Each number is 128 + 24 x the weight over its row's rms, rounded and kept within 0 to 255. Layers, rows and columns count from 0. The size above them is the row's rms in percent of the matrix's.

# layer 5 MLP down (transposed), 192x64, rms 0.0985, rows 140-174, columns 0-63
size [ 79  97 100  92 126 105  97 112 112 109 116  92 110 101 108  96 112 101 108 104 100 100  97  90 102 104 111 100  98  93  96  92  95 107 103]
[[143 126 122 157 134  96 113 140 136 119 133 149 119 126  99 127 127 105 125 144 109 137 150 157 102 104 132 139 143 141 120  81 168  88 115 133 112  61 102 102 117 149 113 113 147 156 136 137  84 168 131 112 136 130  95 156 144 118 163 113 194 109 174 123]
 [127 106 159 137 140 157 135 136 101 129 135 169  67 106 164  92 127  99 103 137 122 166 109 136 137 104 180  94 107 114 147 130 119 158  84 108 121 114 161 132 136 147  84 143  93 143 117 155 116 106 147 110 109  93 100  92 115 131 142 133 151 115 138 142]
 [ 73 114 143 130 107 151 120 154 154 149 122 160 112  96 124 131 145 120 105 157 125 126 148 112 117 104 118 112 158 137 141 143 121 137 111  87 151 120 114 127 125 116  94 116 159 157 113 101 130 145 185  98 159 135 110 111 151 138 133 187  71 107  80 115]
 [110 140 128 124 139 105 120  90 142 154 111 115 105 139 123 106 138  91 128 166 155 124 108 163 138 153  96 121 140 140 109 164  97 145 112 107 183 157 101 152 164 155 145 127 134 108 155  98 136 181 126  91 164 159 128 126 153 114 159 106 130  95 162 142]
 [173 139  91 151 126 116 102 128 122 132 127 109 137  91 135 118  75 138 117 135  72 138  97 113 140 127 136 100 151 125  83 115 131 161  86 114 137 114 103  95 102  85 167 148 114 113 124 151 143 125 153 127 146 134  74 150 113 136 149 129  88 141 116 161]
 [144 107 157  95  89 114 127 124 155 135  94 110 109 130 117 145 141 139 186 100 132 104 167 163 165  87  95 160 110 138  98 129 126 116 154 130 127 102 102 132 151 110 159 131 154 114 142  87 135 117 114 133 161 118 184 132 117  88 168 124 139 120 122 116]
 [ 84 126 115  99 172 111 136 121  96 134 140 104 106 137 151 115 169 146  97 113 105 149 184 140 114 117 187 122  63  98 123 149 107 142 142 125 123 132 123 144 156 162 148 106 131 131  68 118 138 120 127 127 121  94 116 127 122  97 144 100 124 133 105 127]
 [106  97 141 138  96 104 125 145 147 106 141 144 133 172  95 165 158 101 151 148 119 109 141  80 151 117 131  70 126 124 151  92 110 146 153 130 165 110 133 112  98 114 124 101 109 129 134 101 188 147 133  95 144 128 119 126 102 143 136  86 126 146 121  91]
 [ 87 137 104 148 112 135 178 111 120 106 143 118 171 124 153 120 121 150 137 132 153  86 129 132 110 140 108 174 126 118 147 139 140 132 105 127  94 112 106 100 104 153 115 133 113 160  90 136 130  94 164 122 189 135 162 121 200 135 135 130 143 147 135 125]
 [141 169 120 109 136 128 141 110 131 123 129 101  81 123 130 146  81 159 153 114 115 167 128 108 131 153 134 124 115 103  84 131 153 101 127 132 115 131 101 130  85 157 110 156 106 140  97 105 106 169 143 162 136 134 115 178 109 161 175 176 143 118 142 142]
 [171 128 132 126 153 150 177 102 133 161 114 126  93 112 112 130 142 135 145 138 164 125 127 115 160 153 112 131 141 111 150  91 132 120 124 133 182 169  98  89 162 136 125  72 122 126 133 164 134 120  90 155 137 115  77 137 144 135 120 120  96 165 145 126]
 [133 103 114 121 118  80  82 120 103 170 156 113 152 162 104 145 123 134 128 154 160 144 118 119 111 130 108 124 131 135 115 128 146 110 144 144 110 125 116 139 121  91 124 145 174 119  91 114 132 154 133 171 155 114 193 151 132  89  76 107 103 157 151 129]
 [163 105 127 114 151 115 123 108 155 124 100 171 103 134 105 112 133 146 124 132 143 213 147 149 125 136 107 111 136 193 132 131 121 161  91 104 121 121 143 130  97 118 146  93 105 160 121 120 125  96 138 128 194 119 119 110 145 106 137 144 120 137 112 130]
 [128 108 138 118 135 118 111 114 109 123 148 124 111 160 140 183 147 210  97 142 124 158 155 106 131 151 137  99 142 139 131 128 111 116 164 114 155 132 153 119 141  92 143 166 113 113 122 132 163 179 113 138 171 124 140 120 164 139 140 129 101 155 162 103]
 [131  98 139 132 159  94 139 142 109 175 152 127 155 143 111 131 112 150 120 151 136  94  97 131 113 139 162 139 106 107 116 139 142 144 106 118 110 125 119 159 156 130 101  91 124 133 172 103 124 138 139 163 194 146 114 171 141 125 131  75 182 124 122 109]
 [ 95 149 134 122 137 154 134 153 133 192 133 127  78 131 108 131 118 136 145 141 190 114 110 108 116 111 127 110 131 107 122 136 132 153 141 112 143 144 146 155  93 137 100 131 108  93 145 137  72 111 122 109  83 126 120  82 117 134 110 108 159 143  75 105]
 [105 164 148 144 131 133 147  81 134  81 128 138 144 130 142 150 165 131 158 151 131  97 106 115 156 126 130 124 111 145 136  66 115  94 129 155 127 121 136 105 129 112 126 135 153  88 148  88 150 136  84 103 116 119 106 143 130 148 157  78 111 157 177 119]
 [136 140 127 143 122  96 123  91 116 155 168 143 125  84 192 148 122 137 116 138 117 117 138 115  95 141 168 134  80 129 135 137 125 115  78 128 140 148 130  98 140 144 136 120 171 141  94 103 101 133  90  92 138 106 123 176 126 131 129 154 138  86  95 145]
 [126 104  97 152 121 136 149 138  76  97 108  93 141 185 114 154  97  82 143 125 151 126 104 134 123  99 119 134 104 136 155 114 156 146 141 125 144 147 107 171  90 123 137 139 151 114  97 169 111 107 120 117 112  95 183 118 128 123 124 144 116 140 149  85]
 [121 150 167 193 147 114 108  84 153 130  73 117 176 126 123 163 147 130 140 112 143 142 123  74 139 134 165 110 142 139 114 135 123 127 119 116 126 140  92 122 131 139 132  98 121 117  99 120 107 110 111  86 154 129 124 131 110 184 157  97 140 107 103 120]
 [122 138 146 204 116 142 139 149 149 145 135 127 139 113 110 168 135 130 106 139 149 115 147 134 108 184 102 127 144 135 100 109  99 150  94 133 113 129 122 105 154 157 154 136 153  93 104  99 114 106 124  83 106 137 155 157 108  99 138 141 108 129 119  67]
 [121 163 103 135 163  87 140 121 128 125 173 130  89 110 138 150 169  99 119 140 135  78  80 127 134 155  92 106 101 118 151 102  83 122 155 121 146 133  97 160 132 144 115 109 127 110 128 123 143 126 162 127 102 134 181 127 141 127 135 146  96 123  81 116]
 [181 108 131 145 162 136  90 145 134 159 121 126 137 121 135 114 138 108 168 127 101  90 105  89 135  89 108 189  80 131 145 124 141 157 101 125 140 153 151  95 139 139 112 114 122 167 116 155 133 144 139 154 108 129 161 130 151 181 105 137 106 122 122 136]
 [160 139 112 134 110 175 109 152 120  98 129 153 123  94 112 102  86 113 149 136 140 112 167  92 101 126 145 129 115 104 102 126 170 143 113 144 144 100 126 155  81  66 161 136 154 126  93 103 139 129 153 112 108 129 152 105 116 119 147  92 154 105 143 146]
 [166 124 114 143 180 151  85 128 117 139  89 175 106 140 147 105 128  92  86 153 124 126 161  98 145 126 151 138 159 139 115 116 126 124  88 136 103 128 140 138 130 137 108 109 162  84 132  90 152 103 144 178 141 158 123  96 151 162 118 130 141 112 118 136]
 [124 166 140  94 111 116 111 119  94 138 129 152 101 103 111 117 127 127 156 142 107 120 153 130 103 115 162  95 119 103 133  94 105 152 164 175 153  71 149  95 152 130 134 133 157 101 143 128 128 155 127 109  74  77 112 107 128 134 150 110  90 134 141 145]
 [143 173 163 135  99 116 112 145 167 115 134 143 123 106 110  89  85 122 123 152  84  91 155 111 126 144 128 120 151  92 152 139 139 116 108 114 162 114 145 132 119 118  94 156 129 130 149  80 102  98 109 113 138 103 105 150 137 108 112 191 115  98 154 118]
 [158 154 111 107 118 138 118 124 126  80 117 131  94 158 119  55 154 146 137 149 128 133  82 112 133 106 147 140  87 117 103 134  81 119  85 145 127 128 131 153 129 118  95  95 121 167 159 160 145 123 103 128 129 113 123 123 131 161 135 140 155 155  88 106]
 [127 113 113 148 124 137 124 147 115 113 143 104 188 111 122 112 128 148 128  90  97 140 138 145 140  88 111 112 117 137 110 120 180 131  78  76  79 129 153 130 126 140 125 107  98 113 158 137 173 155  87 163 117 153 113 149 151 140 108 150 128 141  88 119]
 [152 141 133 112 106 132 106 106 130 115 118 135 104 108 153 116 158 107 159 130 155 162  79 124 115 120 137 156 155 184 156 123 119  97 131 110 157 112 113 129 143  88  69 146 126 145  84 113 150 156 108 151  99 127 136  92 109  77 128 161 135 125 148 112]
 [141 135 140 143 139 112 125 124 112 159 128 134 148 108 144  90 110 151  85 107 152 109  94 157 107 146 147 147 148 117  98 142 130 107 122 132 141 138 128 161 156 129 148 111 141 123  67 135  98 113 122 140 104 161  95 201 161 131 159  78 128 155  98 121]
 [127 121 140 132 120 123 116 120  97 154 132 160 132 112 117  94 127 126 124 140 189  88 163 106 155 110 168 148 120 139 186 142 158  93  97 152 168 101 145 115 147 146 130 135  96  98  91 137 167 143 177 159 105 135 129 130 103 134 117 118 146 120 126 155]
 [120 175 109 140 138 123 120 115 135 125  88 152 190  99 179 142 128 107 152 173 141 124 125 120 103 136 127 158 154 160 144 144 115 113 118 123 151 139 146 166 171 166 114 114 141  96 100 146 111 160  93 127 141 131 172 114 124 161  93 134 123 115 130 152]
 [144 139  83  88 127 132 135 137 146  97 153 117 148 141 143 126 110 135 125 131 184 171 127 111  80 134 117 121 116 134 120 146  92 135 163  68 108 123 113 172  96 137 119 120 142 117 145 114 128 129 157 137 143 114 120  84 105 127  77 161 114 114 129  78]
 [100 126 143 145 142 136 101 116 144 135 159 126  66 171 158 139 144 167 127 147 145 138 118 107 101 120 140 108 118 130  93 150 169 114 113 146 117  85 135 128 156 108 119 134 152 138 152  77 116 156  86 152 118 107  95 137 122  99 155 157 131  86 163 119]]
# layer 5 MLP gate, 192x64, rms 0.414, rows 141-175, columns 0-63
size [ 82 102  91 109 109  98 104 102 108 101  94 111 111 107 100 108 104 100 112 104  94  96  87 110  98 107 108  97  94 101  93  93 103 102  89]
[[125 171  94 121  95 118 116 109 145 140 150  93 148 158  76 162 143 120 127 127 100 127 135 150 124 149  75 159 138 123  97 109 156 161 157 125 126 115 103 123 141 101 136  79 156  87 164 147 130 152 124 168 156 143 138 148 167 103 122 134 103 122 136 136]
 [122 114 116 104 138 130 141 118 118 113 105 139 130  93 127 144 158 111  86 131 121 103  97 156 159 169 102 108 150 109 156 161 159 189 150 129 146 153  93 143 147 110 131 134 115 157 169 106 118 162  91 108  90 121 105 128 152 139 116 148 174 119 122 165]
 [109 122 130 154 129 137  91 137 126  82 115 168 104 136 108 137 138 153 139  55 161 100 102 130 126  66 110 112 100 123 123 136 101 140 142 141 109 155 136 142 128 124 114 149 110 130 127 106  99 163 149  96 134 101 143 117 135 153 103  90 155 103 124 177]
 [136 113 120 169  80  95 105 110 150  82 106  90 140 136 119 171 115  89 150 125 128 154 167 145 144 105 141 113 162  80 136 134 103 163 102 116 120 131 125  90 111 110 149 132 162 109 103 158 133 112 131 144 137 153  88 135 140 103  89 125 144 151 139 121]
 [124 109 107  75 139 135  91 124  95 138 115 164 140 137 133 132 108 181 101 123 132 117 116 137 107 164  96 115 177 124 143 131 119 153 118 173 112 114 109 132 147 109 134 120 136 166 152  99 138 102 139 148 140  80 155  89 107 110  80 129 176 134 122 117]
 [105 148 137 101 131 166 101 126 124  89 119 161 137 133 140 111 130 110 126 144 117 157 179 131 141 117 102 118 135 135 129 132 105 120 137 156 183 114 127 107 144 141  95 125 143  95 147 131  61 156 144 139 101 121 104 104  99  92 102 123 153 172  74 119]
 [132 124 144  99 152 139 106 120  94 131  80 138 157 126 123 159 124  69 114 103  97 124 116 132 132 125 121 139 126 127 112 165 137 148 132 139 114  83 100  86  91  93  84 100 111 135 132  95 101  95 159 161 137 132 106 147  72 132 136 128 113 147  95 131]
 [128 148 143 133 138 137 142 115 123 168 102 149 154 129 105 124  79 140 111 112 141  97 137 132 179 126 177 106 140 102 115 108 120 157 143 177 141 128 183  91 117 126  95 127 147 110 126 134 124 108 116 121 165 121 114  76 164 106 129 180 133  97 133 123]
 [158  93  89 119 173 108 108 147 116  84 157 117 161 109 100  97 101 173 109 155 118 141 133 129 143 134 110 171  69 132 110 123 122 137 101 133 152 149 132 118 181 134 108  84 146 135 109  99 140 128 156 137 114 139 132 133 147 113 115  85 141 127 142 145]
 [164 121 110 153 147  99 158 120 110 134 115 123 147 150 105 132 126 137 134 124 151 103 157 124 165 121  65 149 148 140  89 102  98 176 127 135 139 103 119  90 149 157 130 129  89  96 195 134 127 117 113 146  84 131 136 153 157 133 123  99 115 147 139 112]
 [126 145 136 135  92 130 161 156 112 149 156 129 167 134 129 114 139 164 135 108 118 133 159 133 146 118 125 160 138 145 109  77 121 142 110 160 166 119 172 108 153 131 189  92 147 100 134 157 179 134 102 118 109 116 101 151 161 138 134  99 112 107 145 157]
 [177 130 101 127 148 152 114  78 101 121 155 134 145 124  79 115 141 117 130 122 118 124 155 111 125 120 135 169  95 147 140 125 144 154  95 121 136 119 160 156 122 167 148 159 140 113  97  92 157 110 126  81 108  97  82  99 110 148 105 121  97 147 101 121]
 [146 154 117 139 165 143 120 136 103 117 125 127 174 132 184 112 107 141 141 182 169 122 139 138 113  88 141  85 107 103 107 157 112 130 174 170 124 138 140  92 139 111 155 110 177 121 144 123 111  99 153 117 108 159 118 122 124 130  86 122 104 127 121 132]
 [125  91  86 161 150 207 122 121 145 139 146 110 160 121 148 173 147 122 133 133 101 111 122 163 127 114 143 116 106 119  97 133 168 134 149 109 101 131 129  99 136 115 140 139 108 150  57 149 114 137 141 121 118 108 103 119 129  93 138 136  90 125 109 101]
 [105 148 122 159 144 141 179 139 111 133 124 113 135 128  96 106 102 128 145 138 149  91 152 118  97 137 146 164 146 103 129 137 138 149 124 143 131 157 120 111  94  90 152 136 101 116 152 113 132  57  86 142 152 104 131  67 144  94 156 131 121 157 105 139]
 [126 101 146 121 135 141 108 125 117 103 125 123 142 106  98 165 110 102 114 137 127 196 119 127 113 125 139 160  81  80 106 153 134 152 107 108 105  90 146 139 117 156 139  72 147 143 124 154 132 144 148 128 100 143 156 117 104 114  77 161 124 131  85 121]
 [158 164 150 140 101 147 103 155 102 140 166 111 155 108 125 144  78 150 166 141 141  94 165 151 136 121 141 124 132 180 110 120 100  95 106  96 150 138 117 134 160 114 108 127 143  87 137 126 139 128  71 156 150 138 145 160 127 119 154 122  95 101 121 117]
 [135 122 146 146 142 122 159 106 152 100 103 123 192  78 129 129 141  86 155 147 146 145 128 123 103 158 148 123 167 122  89 115  78 147 108 161 116 107 160 105 125 119 141 131 122 138 138 113 155 113 112 139 124 134 113 138 187 152 144 168 127 112 101 164]
 [117  91 146 162  92 135 112 166 105 146 118 154 115 108  98 135 116 158 112 122 133 116 120 168 157  93 102 157 165 135 157 156 112 113 137 128  86 121 122 158 166  94 104 121 101 149 109  96 156 132 127  91 130 140 178 158 121 123 104 141 139 131  82 121]
 [125 108 107 118 138 143 163  79 142 121 143 156 103 176 108  67 103  95 167 119 100 109 127 145 128  93 105 112 132 112 141 149 141 150 163 113 124 132 150 125 141 119 129 118 125 165 135  87 159 124 123 160 108 120 107 134 144 181  87 119 146 168 135 138]
 [ 78  90 153 171 142 133 150 111 127 129 146 139 130 112 133 149 153 141 143  98 123 162 113 119 109  86  94 151 116 122 141 128 114 120 159 101 173  77 136 144 152 123 129 146 132 140 118 139 128 129 113  72 108  82 182 103 145 118 111 124 113 163 112 102]
 [130 101 108 176 142 122 143 131 154 180 112 163 139  93 147 158 133 122 175  84 130 129 138 144 140 148 145 135 125 118 140 140 140 107 150 144 159 178 163 156 123 109 113  93 137  95  97 124 127 126 128 131 123  90 159 103 106  90 117 113 159 172 139 105]
 [138 100  86 147 167 121 119 121 112 133 112 147 129 171 128 144 144 118 174 109 163 137 152 102 147 116 120 122 106  91 116 118 152 147 114 101 149  67 144 161  95  90 123 122 133 168  87  90  91 130 154 121 135 123 111 114 153 144 149  84 134 138 109 134]
 [ 85 160 112 115 103 111  99 140 114  92 164 105 137 156 168 125 131 124 162 101  85 166  95 143 153 120 135 144 162 176 112 129 124 153 101 141  88 142 114 149 116 121 109 108 157  78 104 126 116 110 116 140 105 118 116 124 146 139 145 137 143 169 140  90]
 [112 110  92 160 153 140 147  79 158 136 120 141 161 139 130 143 151 142 112 114 160 144 107 155 138 127 132  96 163  90 144 129 133 123 129 120 117 126 156 163 132 127 141 145 117 122  89 123  88 150 104  98 148  93  72 120 144  73 160 120  76 133 114 132]
 [124 133 145 143 143 147 131 139 103 157 101 142 161 111 115  59 117 117 162 172  82  88 160 129 132  99 144 126 133 130 116 123 113 142 112 118  95 105 122 109 125 153 105  96 145 135 138 125 162 147 133 112 157 108  99 159  84 120 133  97  95 142 113 180]
 [126 116 121 111 122 144 154 157 143 141 132 117 160 123 105 138  76 112 143 146  92 106 134 139 102 140 114 128 206 117 109 110 133 115 134  99 151 114 192  90 111 159  94 107 154  93 130 128 132 159 169 125 130 135 111 138 138 114 152 110  95 159 146 141]
 [166  97 136 127 137 158 127 159 103 105 110 142 157  78  73 124 122 127 142 144 123 180  74 151 117 130  94 145 173 122 105 162 153 170 141 123 120 131 108 110 124 134  99 144 112 130 104 150 127  94 100 171 101 129 131 139 135 129 100 115 148 126 148 132]
 [154  95 153 133 137 100 130 161 138 154 118 119 155 159 117 210 137 103 115 123 122 126 119 134 178 167 118 101 110 159  79 152 105 137 173 127 148 147 134  97 128 145 107 115  98 156 131 124 119 103 134 130 121 123  81 157 141 120 115 131  98 102 137 125]
 [115 128 142 164 141 201 155 142 128 147 158 126 145 141 113 150 118 163 126 101 126 145 143  79 114 159 142 127  88  97 119 130 144 111 152 139 149  92 142 129  77 126  83 128 162 117 164 100 149 134 125 108 121  95 135 127  91  92 138 149 114 118 137 105]
 [148 109 149 180 151 157 150 132 115 121 158 148 115  96 119 164 128 136 135 120 188 169 150 164 138 128 115 145 175 146 103  97 125 134 149 134 141 105 151 117 106  97  75 155  92 140 127 152 149 142 106  93 150 138 108 141 122 142 154 151 141 133 141  98]
 [134 177 131 144 116 120  92 110 120 110  91 162 131 189 139 113 108 111 180 134 147 150 129 117  97 101 114 137 118 130 153 162  91  98 106 129 130 159 156 141 167 146 155 140 149 144 118  92 143 162 153 162 115 111 100 120 144 135 127 137 172 142 117 102]
 [171 121 111 154 151 150 152 116 108 129 111  80 181 127 140 135  90  70 179 122 125 115 101 151 143 153 133 126  93 103 120 101 126 100 149  97 128 142 146 130 126 103 111 125 114  74  91 116 112  97 129 139 142 102 128 108 125 165 121 154 119 151 116 119]
 [117 153 138 138 118 194 109 139 111 115 131 112 134  86 129 117 185 105 113 115 135 175 107 101 130 138  96  90 142 104  99 101 131 150 119 146  99 131 153  86 120 132 146  97 114 151 131 100 122 153 143 140  73 151 110 146 165 119 126 141  99 143 161 130]
 [118 128 158 130  95 150 148 121 116 113 163 131 155 148  82  87 120 139 121 152 114  95 136 108 161 101 125  75 143 155 164 130 130 137 146 141 147 118 101  73 159 129 102 106 163 168 111 115 185 147 128 118 118 163 157 133 163 129 118 126 138 115 122 138]]
# layer 5 MLP up, 192x64, rms 0.438, rows 141-175, columns 0-63
size [106 101  94 112 107 100 104 103 111 104  97 107 101 105  91 122 105 101 103  95  95  93  89 108 103 112 103  98 104  97  93 101 109 100  98]
[[128 136 103 141 133 129  90 146 121 158 125 123 179 153 121 128 120 159 167 128 116 148 145  92  93 135  85 143 176 153 131 141  99  86 189 128 158 143 113 137  96 117 130 108 111 128 141 103  96 128 127 144 169 169 165 151 100 140 142 144 114 138 119 116]
 [142 160 164 154 131 118 108 167  90 120 142 160  93 124 145  77 158 142 142 107 114 111 120 158 142 147  82 107 132 114 142 109 100 146 126 112 129 179 148 138  97 100 140  87  78  94 147 128 109 140 102 105 112 130 146 136 133 109 175 118 121 125 113 108]
 [187  98  82 152 164  98 151 178 112 131  96 116 130 115 119 169  98 130 119 144 121  95 123  84 102 118 121 115 136 132 136  73 121 134 119 140 107 105 130  83 114 155 112 110 153 130 146 132 121 140 131 116 107 125 115 146  74 120 117 112 120 154 101 160]
 [119 148 119 172 160 127  85 142 100  90 137 103 151 107 151 175 153 128 151 134  70 133 101  83 122 102 109 126 122 134 160 141 122 161 101 127 129 140  91 117 127  98 134 141 137  84 114 148 150 125  96 121 135 179 126 130 160 143 111 126 132 167 140 149]
 [153 107 150 109 114 113 112 137 129 117  93 168 127 110 143 115  81 113 130 164 135  90 116 122  88 123 143 141 131 139 157 105 126 145 140 158 180 187 143 158 128 163 122 123 156 120 145 158 146 176 107 140 172 105  95 123 143 147 157 129 124  95 141 140]
 [161 100 134  92 129 119 169 124 158 168 121  71 136 141 114 118 126 171  88 110 152 190 136 122 136 111  86 146 119 135 106 123  88 127 127 167 150  95 121 128  77 105 102 130 132 137 123 152 128 142  96 121 124  99 106 115 142 125 123 139 133 115 167 127]
 [120 110 101 129 127 146 119 138 130 125 126 157  97 133  83 171 135 103 140 155 128 147 101 150 148  93 126  99 103 127 152  83 113 188 118 128 118 122 119 202 108 120 110 141 132 126 128 131 143 108 137  82 142 165 132 141 160 144 108 162 147  92 108 155]
 [163  91  89 156  97  47 109 122 169 126 137 136 117 108 143 190 130 128  81 102  91 146  96 139 120 131 106 122 157 114 121 126 142 111 117 120 126 126 136 107 136 118 164 142 101 155 127 137 138 141 148 132  93 144 121 130 159 171 127 136 138 107 142 131]
 [120 101 103 148 128 145 132  96  82 177 129 107 116 147 140 105 134 162  85  76 144 121 144 112  79 139 124 144 128 146 127 131 147 129 125 131 140 149 144 151 178 124 127 115 142 150 106 121 142 101 111 120 132 102 117 118 138 108 148  77 127  67 100 174]
 [137 135 123 152 163 131 157 112 123 146 105  96 126 126  91  99  88  93 142 137 132 101 188  85 128 100  97 114  96 129 114 158  94 125 120 128 162 124 119  97 105 145 107 112 164 165 162 172 126 122 104 115 118 162 150 143 129 106 165 145 127 105 132 118]
 [ 94 147 177 150 114 147  95 146 143 135 151 114  91 116 133 112 114 149 135  94  70 167 110 147 136 119 126 125 139 144 114 143 141 146  97  84 102 109  97 142 120 176 105 140 116 146 142 151 173 161 121 129 109 114 109  97 109 127 144  79 159 141 138 124]
 [122 108  82 120 133 116 152 134 105 133 117 132 118  95  96 120  95 149 121 131  85 162 127 142  77 111  99  99 106 111 132  95 123 125 138 109 147 127 137 127 162 175  97 110 165 144 118  66 139  98 141 132  90 142 107 111 136 137 146 118 109 117 139 185]
 [145 124 143 156 151 115 126 120  88 147 153 195  93 117  98 132 108 186 107 147 122 122 141 136 143 114 151 130 142 107 142 104  99 163 103 128 141 131 112 142  90 131 113 153 156 127 186 143 144 124 131 147 109 104 148 157  96 143 162 147 137 121 175 106]
 [121 154 119 127 122 117 134 109  92 170 133 127 129 139 133 117 154  93  91 107 133 107 175 171 158 102 144 112 127 142  98 133 175 163 107 123 112 152 103 128 143 134 153  68 132 122 154 146 146 125 145 157  81 142 131 187  98 105 151 132 145 114 126 133]
 [155  90 155 128 127 100 136 107 119 135 103 107 140 134 137 146 143 120 106 125 163 104 144 133 124 160 177 137 108 131 104 117 104 131 134  80 143 148 118 147 100 127 160 135 167 136  70 158 176 114 146  81 118 154 116 151 153 120 121  69  97 130 123 126]
 [159 115 137 127 129 176  96 130  90 152 143 111 113 130 114 118  90 136  76 109 152 153 103 163 128 123 110 113 110 118 130 138 128 164 106 139 110 131 108 129 102 143  87 120 121  98 171  82 105 122 168 156 143 123 108 155 131 117 152 128 120 137  56 121]
 [117  74 114  99 133 138 109 153 124 150 147 112 132  93 129 116 155 125 146 133 180 112 110 141 102 183 106 133 159 143  93 153 114  86 164 122 134 117 126  93 147 156 162 142  87 159 121 162 100 162  89 128 137 110 122 110 101 147 136 129 152 122 119 112]
 [103 125 152 154  97 112 133 113 113 138 126 118 128 155 113 131 120 165 136  85 115 118 128 135 108  83 129 121 100 185 133  92 170 134 162 164 139 131 158 107 105 116 148 170 107 165 103 139  90 117 123 128 110 109 151 167 147 121 161 141 138 184 141 134]
 [167 131 128 143 121 107 128 180  74 122 107 149 110 125 151 133 116 113 117 161  88 115 118 135  81 120  89 154 100 124 156 128 112  95 117  98 121 161 126 167 152 129 112 146 179 157 124 122 153 136 166 136 152 136  97  87 135 132 131 137 127 101 107  95]
 [123 142 126 112 147 147 136 143 114 121 171 142 185 118 123 109 153 114 165 192 111 151 131 141 124 157 115 118 114 118 111 123 105 123 141 143 135 129 137 147  98 152 118 158  84  88 138 115  79 126 135 156 122 144  72 132 159 165 132 161  99 167 132 135]
 [135 104 148 165 115 111 151 113 149 133 124 137 152 149  97 146 161 157 130  83 112 141 138 142 126 124  85 130 120 111 117 126 105 117 127 141 174 165 147 145 167 136 134 151 129 150 150 173 129 138 131  69 110 153 130 131  76  88 145  78 104 133 127 162]
 [148  88 135  99  92 129 139 135 128 138  89 142 155 123 108  84 169 153 105 115 102 142  95 160 145 137  89 143 114 125 141 125 106 178 134 110 127 191 112 155 109 171 121 148 103 120 111 145 152 145 139 120 119 137 159 125 105 145 106 101 119 153  88 112]
 [124 137 103  81 154 141 112 133 181 145  85 120 118 111 149 157  91 150 170 151 143 117 157 166  98 135 133 164 165 147 137 173 126  72 100 112 101 109 105  93 148 138 129 116 141 113 115 145 137  98 142 133 132 135 110 161 138 120 140 141 129 159 139 151]
 [115 101 133 136  70 125  81  84 125 111 125 121 151 128 149 151 139 157 169 111 113 160  94 139 133 146 146 110 112 152 175 129 113 127 176  87 132 137 121 121 117 126 101 124 136 103  94 123 151 100 122 137 102 151 115 173 116 132 124  91 161 127 143 174]
 [112  97 141 109 133 170 120 144 139 172  96 130  98 118 125 111 107 143 154 148 126  99 143 166 129 106 152 114 117 146 160 107 148 128  96 146  80 156 159 160 122 116 151  87 147 122 126 114 161 152 167 104 163 111 137 163 117 128 159 167  97 156 147 128]
 [178 138  93 131  98 122 148 117 128 116 160  96 146 157 128  94 135 119 146 160  94  79 119 117 102 124 123 110 178 125 107 132 104 163 134 160  89 172 155  92  89 101 132 144 140 125 136 129 106  94 154 100 162 138 118 125 122 142 145 129 101 138  97 125]
 [107 126 107 145 132 189 112 165 149 107 159 118 124 157 111 131 168 150  87 127 130 110 139 109 134  99 145 129  97 134 175 117 161 114 139 139 112 127 154  94 123 107 190 149 115 140 160 117 123 139 105 163 152 128  86 115  91 109 128 133 137 171 124 117]
 [ 91 146 118 149 113 165 127 116 108  85 169 125 148 120 115 135 185 176 145 126 116 108  99 152 146 105 157 134 143 137 150 116  81 126 121 126 128  79 142 113 170 134 123 122 161 100  81 159 117 130 133 122  91 144 124 143  83 119 131 111 145 108 148 140]
 [104 137 128 107 113 103  98 140 177 140 130 114 136 145 142 172 151 119 144 117 146 144 115 174 168  77 120  94 136 134 106 161 110 142 143 151  93  92 121  84 140 146 116 152  87 156 105 187 128 114  90 123 136 135 109 141 113 143 128 126 140 111  94 126]
 [144 124 123 104 126 146 113 138 162 134 159 101 110 144 118 122 123 158 125 113 137  80 141 120 106 119 148 123 132 136 118 121 160 151 117 140 105 135 118 158 156 177 102 111 155 140 175 120 153 115 173 139 122 112  90 176 108 145 127 155 133 110 174 201]
 [139 116 143 112 136 147  90 128 130 135 190 111 128 111 120 170 154 106 133 133 122 116 149 105  90 170 129 151 154 112 127  90 115 103 124 149 118 110 156 135 106 104 114 151 153 148 146 106 101 151 147 103 149 171 129 118 141  89 114 116 183 171 112  88]
 [107 109 144 120 119 149 146 139 158 110 123 141 125 118 154 174 107 169 131  80 105  95 105 132 160 155 120 166 154  90 102 148 129 134 122 128 134 125 141 120 105 110 141 135 118  80 126 146  94 132 143 207 116 149 130 168 139 138 126 127 166  98 158 116]
 [152 140 157 121 143 142  94 124 150 145 164 136 101 107 182 119 141 123 114 100 117 145 145  94 112 152 115  85 136 156 118 125  85 123 129 132 126  94 134 131 119 173 127 154 165 170 157 161 126 156  69 133 159 147 142 162 148 124 121  99 106 151 140 112]
 [145 134 109 138  82 151 128 138  88  86 144 149 147  77 139 122 183 102 106  95 115 165 128 140 151 160 130 101 126  96 126  77 139 144 129 136 136 158 170 127 132 124 116 117 151 135 114 129 166  98 100 153  93 137 155 160 144 137 114 109 100 109 125 128]
 [102 134 155 128 109 136 113 128  98 115 134 122 100 135 134 162 126 137 122 113 121 102  90 116 107 155  78 116 145 136 121 107 109 161 126 109 159  91  99 136 104  59 139 157 115 113 130 131 127 138  98  71 137 134 152 127 173 123 127 157 130 134 123 195]]